Weights of a small GPT-style language model, trained from scratch on English Wikipedia.
Size: width 256, MLP 1024 SwiGLU.
Training: a variant of Adam for these matrices, 3675 steps.
Each number is 128 + 24 x the weight over the matrix's rms, rounded and kept within 0 to 255. Layers, rows and columns count from 0. Numbers have three digits each.

# layer 5 MLP up, 1024x256, rms 0.0768, rows 253-289, columns 128-255
090139143097071096123113138141151158108123110135116159104130118174137106125131124132154154183127149096111116119096130144115127177127133137112153130135145100089123138082124132140135119134150135179092141130124158101114128112100100152140136142154158141086099146080165134148091132166127147125142097139094128111131113173124130112133132147153070042120137156145126173117126112140145111120128
141104132113114194097089095166133086134116148111132127153144131114104064131152102118132104147175169129160125097120160159155124122145123115120157151159169135098128111122152095147113117117169121124113161098149123158135092099127124120136122140128120131144149077128143149158114155117103156125101133120133086099082112158100133095103137127116135109127132089107133128113120084151140158132138
117111133084141193189168152128110138127120115120134129115077162104175106103126130124126179113098053136136128123159152095094116129158127116120100121121163137111110128118103114113111104084093081145162138142116171133137156136139115122064119119161094139145129129094137122128163146125123152126106085074145165144131172128114114178121135129098114123111102096112137151126165114108124175147195
132086129122120126144128101113141121130148125139128103138101149116108149145120166138135108142160125117110190104119116128086094110113099118128135140141104106145109137180155124085119139116136135101113117124149115101156137118099150136110142131113130127117108146178132114143086128147114123091146118157115108127109122136170113126159156141088151167180087070137099118147187145133095177133146
168131157102138096123152128131149078105116097133135103125122133113122153140137135111114091126154156091120172151118129150117119131154078107182098129139121154153131134124131136128137147105136142114140111137126123174146115101098149151148157131147114131140168162136157153092177139146155107148119137146134060091125120125147119102126120124141096167184131119113139135173120114092137145130142
101153144141108161124105111121140123181143128153156127118141145118170126169131107084121113150101125131161122135126091116175139137170146149149124143120129107123137111088128146094065133134125123115152150117138135129148071127109167121148121158128116127147138132089093122116174124130154142104137123095141065102113191159121138083138145160110114123115138135105125110141119118146128132101076
178124131161149146144081111088105107100143090087120137119129099149121125086156075113151136132104148133157143154131122150119158101113129130169110137171120135135077117111107108109109130119102142114130097120099117108129127127049146104125091135113110160162147147131149152106109132128140150183149131106088090167147160096114088114142120113149128118110114135117094127128144166110137153097139
142116113148118124120109136114134153119145102137122147099177111132107121114118155096143117140181149198122095144131157147161114113150165175126106123132168154105129113134039094153123115110127141106111102129146104118129145147160070115120103138125112153108138121115104098095118118131094152126129089152134124096175111143113146133148093111147116133092079086132123127109174133139122074112137
133092145167117103140112117097141141120141161151128153142134177113118150178123124125137139081121143170100149091155156125141115134134120132138092111134176128152173131107143123109127093098105129119098120151128123153115123132096161118134124141145100113135165121160100113122154195163135086126147088126147171131140146128137171091129155120101145134134118093102116104129149138168135121131146
093141163095123104105158166145109125120121163154106092131157103116131140148129121111102110153161131132188146144141128109151111129178124145148139125132121123141112094171156147140138131128103100082097095087093131141095137115184120139150046119145173135138147124144116105114125116139152147152109168131154109112160141144137108110116112110141153096081147097137114137109144164087135124117140
160087091166137129127098113112131116077109133133058126139151120116099136124127138099152094144152123082113096140114145160155094172081087125144127133135162090139088143120135131154165113137115128094142100136137090127142160156130153103120168142119095118113146157145113130124129147109136096123122132110126122147135121163088158151122096122136138095173154182092104135124151132165169094100151
140137113147121104157110148094116100125132131082105114059121096157102120135133105129120126097135130125096120097134114113104143153106151177172133141087135125169125067150140112112116096124139131137131133113145110120116120135107145119115120145116157111140131114122115130084097124127146120155160134137160158169147071129142156103157125104118109116126100129164143123141147141130145121130119
095154140145167096128096105143147160154168122128144174138117195151177100111119134153102129137129172109147116148132127120099130105138139149139137119142120166143144112101099114140120136108120121138149161164134179111134153101157109116094155124117121132138135151141151166111120130125152125105136076108157180137132129085158154109097115120119142103092141076142128110146147126115148141122149
165106140124113104094112118168154124154100086109105160097140118157169095131146154139139154159128141125132162161107138135102136124144090144141102139097135146137150132113144127127106129150146113129110143084115124115139147133106129144126150106106097146176141123133072135148116162109106140107105114146156145098122119117185158137108119144153135118156132153134138107072110074099158104134132
105158113119078119114132085146106096131142139142149100136120079199108110138126100081131136125095103102168116142123119137142133139156123111089122072128132155123125111143127077130093100128109149160147177168128093100138157178159101107127131116118114117101127154117126159131153093131158140164115119140133134114111144107163128144140124142083121176111134134130115162136092111110116135142136
145109054090159157102134118122142108137181114145106124124065128145137112190141120129095116103126154122133127140128127152142124119111137105097133114140128120116107141202107128075085077112090098119144106099120155119174130100156081124167118116114137121066136134099104143092146099170142146091110098141160112139147155133108146118083115086150171078095143172136144126148142163116145141140130
117181097111107124141126095089145116119121134128103124112111137118119123127117091122148116123122117156169107118140113141114119163131090117146112163158162121116150118119149135111122136145113117090163104137168153136128111120121127130109124159142142099119186157114151106078132139114134129145125106140109144128125115104105104137120123174109131160123105125104144124106180095103155137144078
121123137148122152099148140145130112120142109109167151141143119130130147090124116123097126133084111114154098136102128110089111151091096097136109121157111170112147149142113153146134145146138108134126156117120139162140098112079122133109125170156101140128123139137145127120172110122144156150149076097130131161108088136146154124127162098109108127165120130093122130121152103144108104099119
111155110106111137160095148124131100173126149156163203122128142111190156144138136174121093133124138147124134141086128141110123109135124154177142145143134135150122099155148068133180151145128140131090134124151138109159135117099103118126092107127139129135129137124101102152113131148133136108097139131126141113170097136147134115120090133133140162125137080117105123172186130139125142112160
137125106120116135112132137128129157128102165150125125161104112105126141157163167156141142098171145110137168151137113102138115156148124096087134126170146103115126123112174156131139122131154097078152089140122171122141122111093165125082186152154142110140128108116116120160122145100133153117101129180118101109150124108161091084174144112118154127146111111135127137128125103139144156138112
131112160145121088170126121111130075145131135134121124133121122107125123137130125098159075177167162120110135140114115172143149125125137146151150128116157105080115163130136078134128130130102105108144060101141133118148172097140068154118117154120091149117150150156147156086128098120131088109154123123113126089092132107118125115153107166173149111104121219135177123089117194103136099148109
116133112124148157096131126110126136146098124122144129155129111139139147139121134150163106120130127141112137126129142118142108120129075119107117119120126119121148112136130129132129109125097140121123095128115129107107125109111108170106098175149111075155120125127150127111080138136155092149148121129155088131140136112136088129125127064137095144120105121149109147144096151094131122124089
119124092148156108129172128049112169159116167112130107158115142126131134129148118136111129125089116139120127137140105123094130130111176143162124138148115169130139094100122132135139133106120094078110117120071150159159126130104160182113146119118176147135142093124157087163148164105154072127104177131153131109147100125160128108127145149121088159120159159122167120141079120149121132112105
127121106129103119123099107132137167119108131119084150138129160110129149147090161144139107138138179138157162135143135120076134122106091136091163173102139113153116127151108140144160163094122065128171126157129091128119125126131107116166132117128117127126159128149085153073114108122118156132139132139091127140137139122083139175127109166131130130162104113144118150185076128128082140112124
148111091160131163120099129151126130157151132124157143153179095120141162150153175142133133095116090128149147132137127122124154092153154167170130083128114088122150094126150117142118136141137149160108155146156158099150144151116102127136118113119138099098138093090120115105133111170113141128147158156124109126119153142113131153164145102120169089124106081132143131113120089090137119119158
147105142139108130107118132130129116120153101102099159117177103118121101120109123099106154114137149089109163086139135102133078105186129149160116120111130147104105090139129117144103133108132114153134082165159143132143084128136127150148148095144181155133155128161103115189141114118140133112107145124111127103131092123148108141095140131111136086138125128117127158092176128162134122131135
115158144141149147088177111117130131147135114161141141129092158128106111181100145136146133155135111144104019145103129188106128191069131080102116127130110140111149150152120127119131094172127150123147143118113138118102088140094138147126113090143152096111100130126169113149176113076063145117127115109147128140108148159134137113095125139099147138132164085110175155104123131089143142133155
183093109146139116114172114139140128096105137139107128118140114084137095126137150154185156117152109143142113124158142174143182129122170165110160094145141140138117147100155104155119117143143132129099126104143132118119083135137120131170151110106139159119128076141130115165107085165157105103142082094148097156155121100142125111122142128156114123120121139116145121133106081119180068156158
117084149108113143146110114131127144120133137132161162141082123129162092140114108126126119136116106120131145147149102145120140132102130141164106141095177116093097135090116122117107144142112110114066145105174148144119148069122103136148142154135116105085116127115108137148145149101140136129123085103151119146120113152139126088178140135149124109151107124132114127147206130104099083108117
135140107146111147157121123149151103091097137123090156131182114117117169143119142122101150111128143116143141125129109133127114132152138093134138114181133123133134123172137138124110081105138160134142144148080111098107108137086117160150123127128102142094108095136169123134158123144166119150142135123107112141130145118107120138139129142127112099093110106104130105096106059120146112122126
121119122176146132101113111126122100115146106126086128048097141073101143181158155113115168056120115173104127129131163124093133150128107138129156109142122129153147130123136109134095166182148182141130136151144103179158136122095106105132099112134142145123142097136127140115132153097085135090135159142152168072177149087116149156068128119112125183162130112113152171111148092092138144083117
115132142111111115101166150044172174146194132151105148124185104124124106113103129156167127130147136089103106128122145109129124133142144090121110155127114120172114121147133131088136152138159113079105130131186122083098104157152144122127154130134127145136133154125095148100122128130159125103097107163119126166132149141161147108140098124066172127124166132149135137173135135113141114118144
160098086097121132147106120120087133084146140137135096141117116129171140148148117158131135109105112062134135124158099138129104123122121154134107167121090086149093090142142117106131115114130162116109149116073150136138085122149120179145119159174132125125148078141141074140171128102141133119160113179145136150125080137140076094118148104180146117136116143129126133156138146154160085106110
102138150165107111100101112112135131153139121082141163136127115131117109132142127110154160102129131154132140145122159121138114126151134097126065130127105111135143155149143139137146155140133125142111129113119155140116132124108141139173138108122096109121098122102153128105097159154064180067146127102112129143156098089115200129123143138133155105174127141138115145105141097145099116140117
106125110102100080145160117126157113167098146092128113109154104133101071116140102132132124148168111191119137133126134100103130113152119149086121112087151111092103105101107100149137150104133133142109097137121161150180159100127116137134141103116091149143186096136079102119067182118168083152100168121087095103147114127108144130092106160114119150112158118105147136142133111154162152148106
117155102136174170101107111139105151126137189133101065098122132121105138148103127148134116082164182126143139129139132141114158132139071128141142151160115138146136125117095131116148126128115111101101130108125129118126152155106170103137149114140146141116159103080123110151156122160152121087135108095069151089144122142130169094092113138109110114097137147131093096137122101106138136119128
170112178148141148166137158142123159147122135123169108142081129118134098138110145122070165162088150119142142134162120134149139136139118104137095145151092128121116127159143151153122107159124151115124124132153155119095131121133147136128081180151154135155114114124058156102124119100131146109111103127118176158166141147129112096123140132096124084086105161135114099152105159126119093138141
# layer 5 MLP down (transposed), 1024x256, rms 0.0759, rows 253-288, columns 128-255
141118115113150166131066126083131114132136084116150138122109111109126134114114088147133161124151120165092129121128119157137107140147125102077133100143174119073109167124167159088161128138159151135126091145113102098144100103149123121125157139115108157117116121098136136111142107126125135126106168122132126158113116142129114115106170102160132160114086168125151096111066146109107115135072
082129134137082140130130149094125117123107112121147142113114116151111147127153126117097116113118123166130148125155108137129151165102116097154123169117113154120108116080134140103087113090105124127154111146129139107165114113111130103152139146118145111115163154131114117161100181112151132118130158161137151159120120141116140070102109125128197130132127145114176112126143138077146122115128
142098099145097144114151117073113063145095156103127080097111153116110128130133078086162154138133167123157072130111108087116120091131071178133164147151144093119136131093158115111120156114135131147152107165163123138125130146147089122126135106089117150100120140151148155096126126110164184131159137083105158102148144072142162115172084134097120101123179119113134135107130106121153153161129
146147126149135119136116103134135117138140131115141139165162154162125149104110201162146127097105116143127118135116167138124174172129146129126160135112155114184116124155110133172131110155128106138126123123123135120158121163140139161096112119068146109132137130140118124136142113136130109106137114150094146131111119176161125121110139205157115059118134132109117129131083131130141157096134
123141128102134138126102112167175117130111112082130167136145104121135122122097140122116111120141142140105081105120163144121151146100164141116130082136155148141172147115147135136129114126121130147143151123133116142089093138149110118121089121127161116150102108087137114150127086154171137117136094101155132141134107111057103095122144116142134060149109133124118145093129125126104110160126
095160136128133145109095153128127156115108117136151126096133136135115117153145170151117135152147096140174123113176119120158130115152136129137150121108110154104144118142090106170109169156175141148145134135126156097137142158092155133121105148158108111136124121174115130104145119122103125121134119109082068123142137117113146113110128159088105128105125100133120170148110121162141088135130
132137098088095067152133059108128131106111184132109138151111102157150122080169121107120131122122170123154126185146123146167099110143104080163125142096144114109100153126137135157085126131132147129124129156118127120152132103083123187114123125123131119181129130099162102085195107130137173131153160124121147123115121125152131144140159102122111105104138130075130136108104131162122105087108
164160130144106134110181127157121092138087104127093108137130148077149131154123135106133128146104125120156095147100092145119117160143158194124120124107145076121125132100116131118132149167153121131108126154156168125183107142126139106115149143135103127139159170111144152134126109128137129175109094115132153084168068139097151119171127140156162123106161178163152112140166134082131107131145
141147107159099153102119147141180090130087094132094135118119126090092113147110133093094114115158191141114136137153104100136140123150155109147101110167104110140117147136117129132124162099117111110130133149109144110098123110125120083141064135092115109144105139138109092128172117130095139127069135131129166106122159113131141123140115102142142135167132120137130158120144118114121135104119
110129097118117089166093147139114107142144167136121116147124138135176146119124149151113188123106114129168128196101187115119106157135083119117175119131156143148146111144139108108148095141129147126150142171152111145113115146155166144163111108115082138145153127136168144140179137142122194140138149109139127132099143120098132127134129127090085128134107137138136165126123103156143140115157
144173177120167076096123147160141116096112107159172083156125124110145136120122152145118135115158063162086114150138101085150129103148090103116139138125149098123136133118169125151126143137105163109095132128098143123132129116094142180160120106139104122157145115136175103134108116159129145088113152156087100145120142136134151156117164117137135070151099144104132124148129128139140069144144
126125150130120125111128135110139114113124126123083141132109127153120162154130071108119141092122135109132117157127142098146094130091157124168110106123157110148120137145125110144156124137137112107134072133142109125148128136101111170105126156196129114152125070108157103115156143087132142122089100121105110168163108112102119133161156111091120139102124094108104133148118129137145153138132
110098118135136134107111137164155126142116131125125127181092084145138139121124174123129143152162102134115121164126127116139143115110115096114113107120133139162176113112112119082107139137126113111117126117123152119130146092102118105143122138118114127102076126140149090125109141170103118117183099143177107110152111139124187150133080130118157137165150125134151167117079124095152123120140
125087139147146138129097149121151134101142126152146147112151164148124149091098127149108149125106156160108155103131157118154157094130099110134112115142136138134126086102113154157152134117120105107090134146098102159104093145086124158123131100093138136116174128099125160145152172127128158153144111140120108150159135117136137161140121111127135132117143149116126142142120094177075147111118
143127147136118145144101097169084122138124164094134132090129163115156139139097064162110140129144116073099166141090113086118132130148110092118128145117171105171116150143101133127152175128116134146153161135128124129133109147131114112146127104117116132088137091096140131138157127148104121160135167138098116144087154124105121082096149132120142125120137147155147147147141094161157101130093
152111128124136133133079144178142132138130120120151126139117136119134123090118104139114091127108139134114131104123095110136110128145106067129133166142142164112105139088171082142146111145165136145111187172128102157111125112140122117144123152080138094111115129144115130108098106148097161103141135133125167131108150121149148151137125119089096129116164099077134132063148116090097133131132
142164175126104136140155107124159103148143131125142113117128107132090106145083104109111111118096161139119107114108104145114119146167111101110146153113130119118105121101139108108114136128147144099166111128111123107102118106089151112105156129163129146124150112152104075107091143096147070153160086115102142077102146135112112144108153120105122178132117099138122150108162109115114144126124
149139100121087155057112146138130116165135155133173113144158103108097156161105100164123110112091122091090093161131102119166151137156138113126126173132143113164113120124102123116150123115149141122165120107098161141131049100149115108168106099173134152128117115144054127138117152161069081119161089108113190084119092119137135096147136176119132118109193118135117173127138123120135155110141
112161137077101115095101134133105132138134117121121118120143144120137155075126110127135125146130135135132131153144136096125095114165141104128132129143135154134132125141090145105147115148151086149106147147123081139133164123080100154130114148161137146110137134108121098158105114122115132105136113161139118172129202121126128110106096106138156134148134149126128203144119063153157134123153
103122124110155106143140137147119132138138105123137138155128148115125100136144150142118158108138109170113106128152191110120133109061121160115130129101133142153105133142126134102071113147113146121094137118087180169110135066073135129159135137076150161177146106115156132087128116139175078148128108124121135142140148173151099135126147108127134138090093104146163121102145127130100115091119
098114166133120123113106098175169121083105145095147143105131168150112142130152095142152115148153094152137115098132118120140150177108143138155103100112138130135147177110149122134107137155118134157110141178149115117131152145110160129096103143160119153081079184118137133127131100169109130128146127148128093095102145127131119128156150139120105133120106173132161114112149146125094110087185
147136123122155115122126143155154161094078150128149116127122123134129158148093118117122155115136133166112136124113146139127129090133113105131119102129101119099149153160140150136130129149113108126151155120119132122121096137113124129117152141197141101143127123169126117122152091149122110115119102138156145122121128122126131133101137116136098141145111122133108113123113137140114071158102
111173135147127177123154131140115123123116058100101116114155108093122135106132113109094140142111133125143166121094151064118112113187130131149172115152165158168116156112138147128145106122120137146115088128102100135134122136118131132088113119127132137150117126149167148148140108149114116113124153153125133122164168137134151126160130134106108132138101138123159124164117082142137120179158
121120120127108147102172132112147071149085125130124162110145133141166162090127150174125108119134174144126120100119133127092177124097105116118140170149101132110152137140109166100120136095130119127130127126117135136091127094086118172112139089193118132144133147125091162097099100165185118112093127109096148126115120152142136084116106144154115148128126105144135089124134122138115128148130
113107113115101086128118148143135127117080113148115163147125118140115136145163124139134129103119150150127143182114126174125192124147149133138159100131113125146108139162133138113115150135099147141106130114134155124135103125130142134119095106121140103108129056141113105098136130179135129121117081150151106123148135144083158095184141137138203096138139161120140093086112049094110136117151
148083093152105095150137149134160131175128118177111065142082141118118147117160186144117115117117115121143125118111143136079167165167178169152160072153079148188137118125088114104138115135110082111115119153176141118156112140147106107165094107134162135154094100153109107128140105150104094132162124148111173112092129125149107067134148184122165155088114123151104148161113148108135159171126
126101125136136122118134133128120143129164150144128130132141180121142132114117139126118143147133141126110139117119116121111114151148114118140152165138158169113159107118127125102176137166124122106135141133119139075129089148114204161135118141219102147114123092121121106107159124139152149130105122173097140114136109119139148119097136116127100110165180140123134121151113162171131126091104
175119154147123099147119135088102112091112099106142120133101093118139133104134145154138109118142093112132099155115115094186107090095109145120133125138156108139130159113136141098141159144120106176133150152104124111106165163107131141163122121139129168159133128136158134122098138070147148104130123102131122082139128096149123141125157137118115128122113166139123115139166131147160118140109
142120112145147098124140128138122153099114148160138160114122112149111132115151130139113133127144139093115181138118096158168149124095146115102107177071128120099153095144114094138110121125139098127137153101124108142108119109110101139140135128097149116112153119132115154122100154090144094147118134127180115111159124156142149127120146104083116136104143111180095139142183126112155117132145
122170107076149142166150138156136106115128124148091161094112137123092124147121119119138161118122122119113110178135154156098163110130129096142148126148145156144141122152139142165071090094141096129106113158168119148082108110166101099109106104104151117105098137138125117168148126126113148120154120130165130147107105134125144176154109145111126137096133107143116155119139112132117147143135
100151102096112161145124115104126114103125151162109116146120170144137129100132153144127098099110131169168148104129082090145085151110125106152140162151096133094078145126099092151142110121170138143131110103155138156124076114080128103134124118198126080099148125132141124147156102155079116129158175107112097092146129099116127077087143179108114129197104148121137136112136092144149105118122
118128124147152061127121119126118122091109138123134145142123090124128103155158136113142127152121135137139119135100150164136120089120158149112154129124133121152099148152154151141111106124096111083039111165136106136127103071115102135119101129149161101156113147118124109147150113144127097120121125139079135118149143137098111136131153133118159139147111121112123108115152107147109103095124
094179170148133092120132115160183119137126138120133140111129152173094085146115109141094145148155135127113116111118141146118146134104140130132126151129177155097144126105106116105136139166123115124113124083114105133154140154114165073154168119158095106134122151138115151142092120155135136112138181133166102120143128122122153164116117131113158145151118117150105120173090134096163126067113
130144141165157118095123152193151115176142133112164127136138141118108146137130141123118133165114114120101162137105123125143164096114136094143143126123135126160107137141145133115127126120114131132140142151114133132182097114111115125132190105057108097133077104128138138104112115135149102124111160107140103124130128118153140137130170115119126145170132114138131139158114121132092128114132
115112129161126134175145124109095132105121112090128140130105135156166165151130109096100119149156104135152115157132069168124140120149139092145093113165106119121155107147094119169119131139157121096088121112147126133119134159101148106154132101144081136151118145168132115143155092111130154129130119120141130047116112094096143103136104175160128072095122094113130142140106082134115072110103
105131166125127104097151111139173157120118112135112130098094136162173125134140116171147110150142077133073156143084127160145119164144080117147130143110165104122130190178122110097110132128149182109133115129122139130135157136116106179162118138132092121111126147148125158161142135092086135116141162098108109143136172147126126125144187157150143166121139135117140146111100104126155205170093
# layer 5 MLP gate, 1024x256, rms 0.0816, rows 254-289, columns 128-255
134089111097139130117142142114163146129115129147105113143103163127125149098172125154164144121114134126156051139088118132137172131148144107111156135120113191131081101119124167124129123176102131154111168108164134147103149130133174119142134109121116106140098116131136120085190110131180098183094083129204144130141164119153155106142159141099139162078132145129080144107133093154121128140148
138165144138139144121125093167119163130148159099119144153144137131149105107115114165122148071114141148154149117134138165074153159168146115110092133118112148087157136171116122126103130108111170113081141101129175144151110107172122110108125161116117139166167139101130092138152164127130119105144150119144117128143158173106101117160126144113141146118135161130157143119138089141078140085147
105165099141126158133116137118119133094113149126099151119152108160134123056130138092143157116126098104152138060145156115113118151165134137132106143135129164181104114100113143140118082150135144132167081102101136144134115148114166131095143134119125129116152080116122181140102150114133109134097114090125138131128113112130130155138148126118106166157134150103155072085149132105105145108135
133134133167141153154136121143087118114160140092113118150161136122192144146109121114131149152142134131148147151161117129151132110136152111114121141127128106107142116133130121125103102090102166140088148149140109105145116129139136149137105068149111136153135148105121119177137087135165144124147128149130080079122098144099101160145143132171087109141102136114145129138118111152113142103098
136118125127110127157142142106097178148183129155130131146124112101155184100141139143139097153128141137144140143146107138161121132097156107115152147104130097117118098103109083126138159149099178137164116120133116116175159066125137127109123158104140133116166111145125135127119145105138124120154111130129098117109105129157162104127105121113128126082128134088110121141174135107105172124136
103152147074150110100137116132185144106166123152115171117091171128127110110164152097141174144159123128169138125134096152141122100176134106182127168081135130089121152143140153148121175099143148128118111127139138119125119136093118109114120076105133133124104159134153098092154136139105129147109118134108153142158098114167132166138130109080156098100123120094119115131118110122093094118111
158140135085121137167147152115130126124120148114138141121107167131099099101155138153130132117145112134095118146096126107149118085166121117096105115116171103088079123092112172128143125101183127109094079162156138139135131124165139107134116112110108137109148106076151148144142144119131115155087122166178113110126090129192119099117128127130106099097146145119135103165106137151122181133161
121094159137089132152112115118124153140144148116107154177106112137138088108092124129098093089143121136113102168129132128129118138171143130133117137141140115150094128126143153123142103138143121194117108115129152134126136131150160109130133114062122123134109124104142148061149137139154099119149158148146110112140171127107112156132130151127141128129153124104115104181115139090125119138129
129147135092168113139147143165142065090127138110136126142106124177104130094133119108125091153136122049117120170118113180138158121161097136133128138110185114127113147124135108137125126141106123143126078092125141124133135161173120142131175159099130150116139126154123166127149151124107120108120102115132104126113123133156115138124105116108121106148115170140135130109148167145118149119110
119104144100167135134137111137102168106125147134124137161145159154130109114125172153149147106136162177100126138139117124136133075137144133128160172158183125134116118106176149115106094151082138124060163131118119151132154138116113129136110147111109134118130091133128098126170092176126105084111122112089141112176100112115123156121172112114160075134155164156131117137107118159132129130122
117106113108156117100148147114115108107140144148122089135130063188134169157169082155197160136108128118145119119137114133146131126154144126154147154152090123146159090139170128100116120127146163128111099120121106123118090135120168138125124148117144118128119095133128120077104164134153132138136120151139136149123126107138145093163140118114146122163131103149125085128121128144118181121135
127100144160145154163122151138116129115151101137127136156102133187152159124139156136107172100124115100156098135119104126138122186194133165097136108125117122134102118141148139125102167129153140114120140098142123159141109172111143147097137112116166152096100114121118111146181170110144126151137118144145139137129150156114125140160137134145169141113159152089144125079113168126101107134154
154144106145157123147136127114127106116156146117156134136153135102097135093144124131168112111131170154120122124118093142172106114145160113127169169133134119111115125108097162110122159154147167079134098114109113180154135125123125129121131102134086130144178132134146158129170111127087111128122178145124110122123158113114134113129142146104131155109160115148133132143150202131137119102151
138122108180141143124125118139145153140164153119140126180156116125148181161123128134107113156097131112112131104132130160056122128158129126122122122142139146167103139123132119117133101113123150115148118174139130085122143126148123117133130121109140140132146126162157150132135151082103159086091102090097100100088065117114109184117086154134150084133147117149138138120127120166109098140111
148100113154145149115094156141146183097094142093162109108095108130103150109139145115139153137109093107133107090128116170148182135082103116142115137152182137108117126093115133103108114140162162084133207130145130159169119139140150117139105154118149175133098188113108142130090145149120122155127138127134172166127128172077150157126169136082150085146145164129135149117134117110095121101130
114122083153129113134113111120146101140144157099097150135098138144119125114124115127160147147094127138155123135122097163144119177153103131173108144159174111127131148135179122117139121171126153101117107116152130131174157124115093137140086138092141112119141152083168131109148152146130161131125143163158128114143127092108127145127138154115169112136117137113134071109150099092126128107135
120163129124124140122132140103131149151149150134119098093173099101134137118141120113184133104125124140159142087112155109129145112157080140109133149076096128155142143166104170088130173114150114104136148133127076163157115142067146129099147122116175137151155086110114122104118132123111145117102131154106111117114154146137120156099111167112118123151128191162134165140155101114120126104118
126148142113160129092100103126125135113111147135124127113133186121141130127167126142109121147116139161128126140085104183105133162176144056125127130141133123156125095144117156078160102126162131113136180159131107119145116148075140090119110102085122148115046116132118141141143133143139126132125134143096144121107139119171122121109092121139124156158117109133119124143139087136121155115135
121145148179113124150138153108145103124179094091101150109099149135122116098086130163128172121098105100178122140113117112134067157143145135140083127158122123112111123103127078106142142128133148193161097122132091110128166118176098126149084129126124100140091111111150150154119153126122155131089118083157118118121152113105126170142107134110087116154163134110114159114143146092097144114109
092120123134146120097097070123150149110121143109157081154129140123082120151145131174153166117100127101157100139134137122078143089174117117151149109102108131065107127130123115141117090113104140152153141103157112101154141127142087143130100183104100077140154152153147125119146116136127158109105119138124150152136137130108117186134120153110125119167111136131117151114128131130154097105172
148095098111149157112154159142153080184118134095132152130143118121158145123157147182132121116139156172109150105117129099161149142162115139107107107110154081139177142121103100101139102125108154131095109133121163134173132118093109133113098163099101123139163155131103151124069143161102128156132115146174074101149135138162124122152126070158153143126120120169116126133126109099113132120106
090164119111124173085148121161171113126125136111130130078101136149122090108171086105085178133148120147131192145152126157108187125146161136129107127137133137101090134132152113118121122150078113132103148102130109167148141139153128091144118098099139151118129152091115136124083113158141149120111116126117095171146177174115152155159173135165185145151148135190101167136167129092121124096148
107143157129130131088177131137131129111158130185147102099137146144132116123164128118127092167109162132135133152115162123117159104147170123129119129146064182104133095112136150160105173183138146137139130159164129148134125105135157160168117081102153131135063137080137149105128145128141120093095149127099137120116093155158122148101130164131114156128131131132137133155136133152125108127170
095125140142112107126107160135136128150111137118096119143104170111094129129170095142156111146141149153121112134145124155118103174115126107105112147177121132173107156101149125092111100146106148156173090109135120126121141116128113098143111115064105142115131111166164207119136175132169104140119090155137123123147098118124154160141130147116204116118141149107138109123125146105125145115086
080191114127134109107130175130099165088068160111182128133131118140141077100158123126118155105126123106152084093120143127111147130092117133131126173121165123124119127095125114149153127125112115115107085151110066144104113116171043126162116083117129124146136180140143134097109145135160087053129170148121078147119111135095136093112141150104138109165093171140150109142113110193158129142088
137137138168128147139101090128112134178110097103119139117117118183160119131108155140122144145198159114110099094121093164105128130106094103130100144117100153123148145152114173133142116140157141113135126156115064097175129109127114105130156086098160131128149156118138135125177141099163113139113116176162125154127185141166161098113119127128184142126125088113114137134147122071156146082168
137127147094091131096158128116145109114161085117117100113143119152133127093121116113178160144112162101116112129154121130107091140151112118189139106090111149163109148090139161143142149125154142105149157109109091151159129117150111159184137135130124095118115133118085164159163148116170081116134118149168132141151134140141161134130088068126136078140111121130136115138146178077089124101134
127120112168144118129124124136159116116105139104112117141168085168119125089172147122126139147105126065102168115079113150096124166152108116166139112118125164125132182102104151119146121119130145124105098107146096121118134148131122116150144126110129123125130115115165133157117131130109124120132137126113137158126109102122160090139129126113149134100139151119182122086134136135115095145126
156118125173098123100121154114115111150111144132139120123115143092131099129131146137159130159122120117181142135106120140139123163103135134123124128151106125142162126152114117118153149175121141142147132134140135104115120114107121118174134161135122113151107106135089135165149129145120154069157101142128113141126129110080127103158127092117127153160139122121120133119127116132156134099122
119093159158168074053126122089154150130115147171151135171110136107130070132120123104110142122083114101177130100130115120105132138112135137132173143114131142164144104083128162144090133175090147142111157123186145115139143139092141155096127115131177143105165130115150117167118097122105126100137145155135125115141101160117137113138168082062127169152101127117139097127136103141109086132159
105131136113116136136152132155111184121138147122154131162127113164110134088132187186093140105082122168082122114144131138136144137107177123112120132130133111123097154169155132119100137129116123135121121160135084133124123110168150111081137116092145125146137124114141132109149108166123134161132132128122093088160087134159112125124115105108137171122123109132119150144118142129128138134084
174113102152154149099110121084152129129135152146098099165137100073135151127154140103143126146128118122124126093118150145127132151178086075139174114103096134139139133143118110096141114130131131096201145145106138126125106156131127157105116094138153157148135076088138117123113125104145116129071103147125134091100128116106139122138114146116111146110125105093151138134161147143131154134132
133146132126143133134145143122131112112122148143140120129102145144146166137134103184115122133131131096120142159101094107133180173106100137106124109150144147094128110134094081111107102128114146121102153135121084112160128135089101088129092149098126165110149168108144167158149109117161088166123174156102107131132154134141088133110120144112126140115144137125115111151121137112148153081133
128107156125160109111124153136163137126130104121144121154145103129110149109167131152191126126159171095095140083112131166070122108155113135124109141141143147117071124128112114115181132164114108116110086170119130112154106150148114125174121136117099167121149125098123136119148101128142109108165123150134142149135125104165154109134108103167118191111135136133133100111127144156105135149106
139126118158150093126122099067104150134108133078076123092121140149136077104080102174096132121128127141200133146149174102160134149138138115110111131099139131131169114149167146076162115091105147135163139111121099124088148102128113116147121140113143118122138124135124117141140113126116165128137161151115135104139158099135096157168138142111131147138147127170132113158146143151134195136110
121166137117116156111121127114155107151172141136125082105173117157170115121140096118126116145140134127111091098111125167119139156147151120154126144082166157091123087126093104126131162112162116106152128114162104138137131116129136122133128134106082121137157131112122169183123131123149176154139184091159111188120175136139112130123102108132094136154156131110094127147161108085110137102121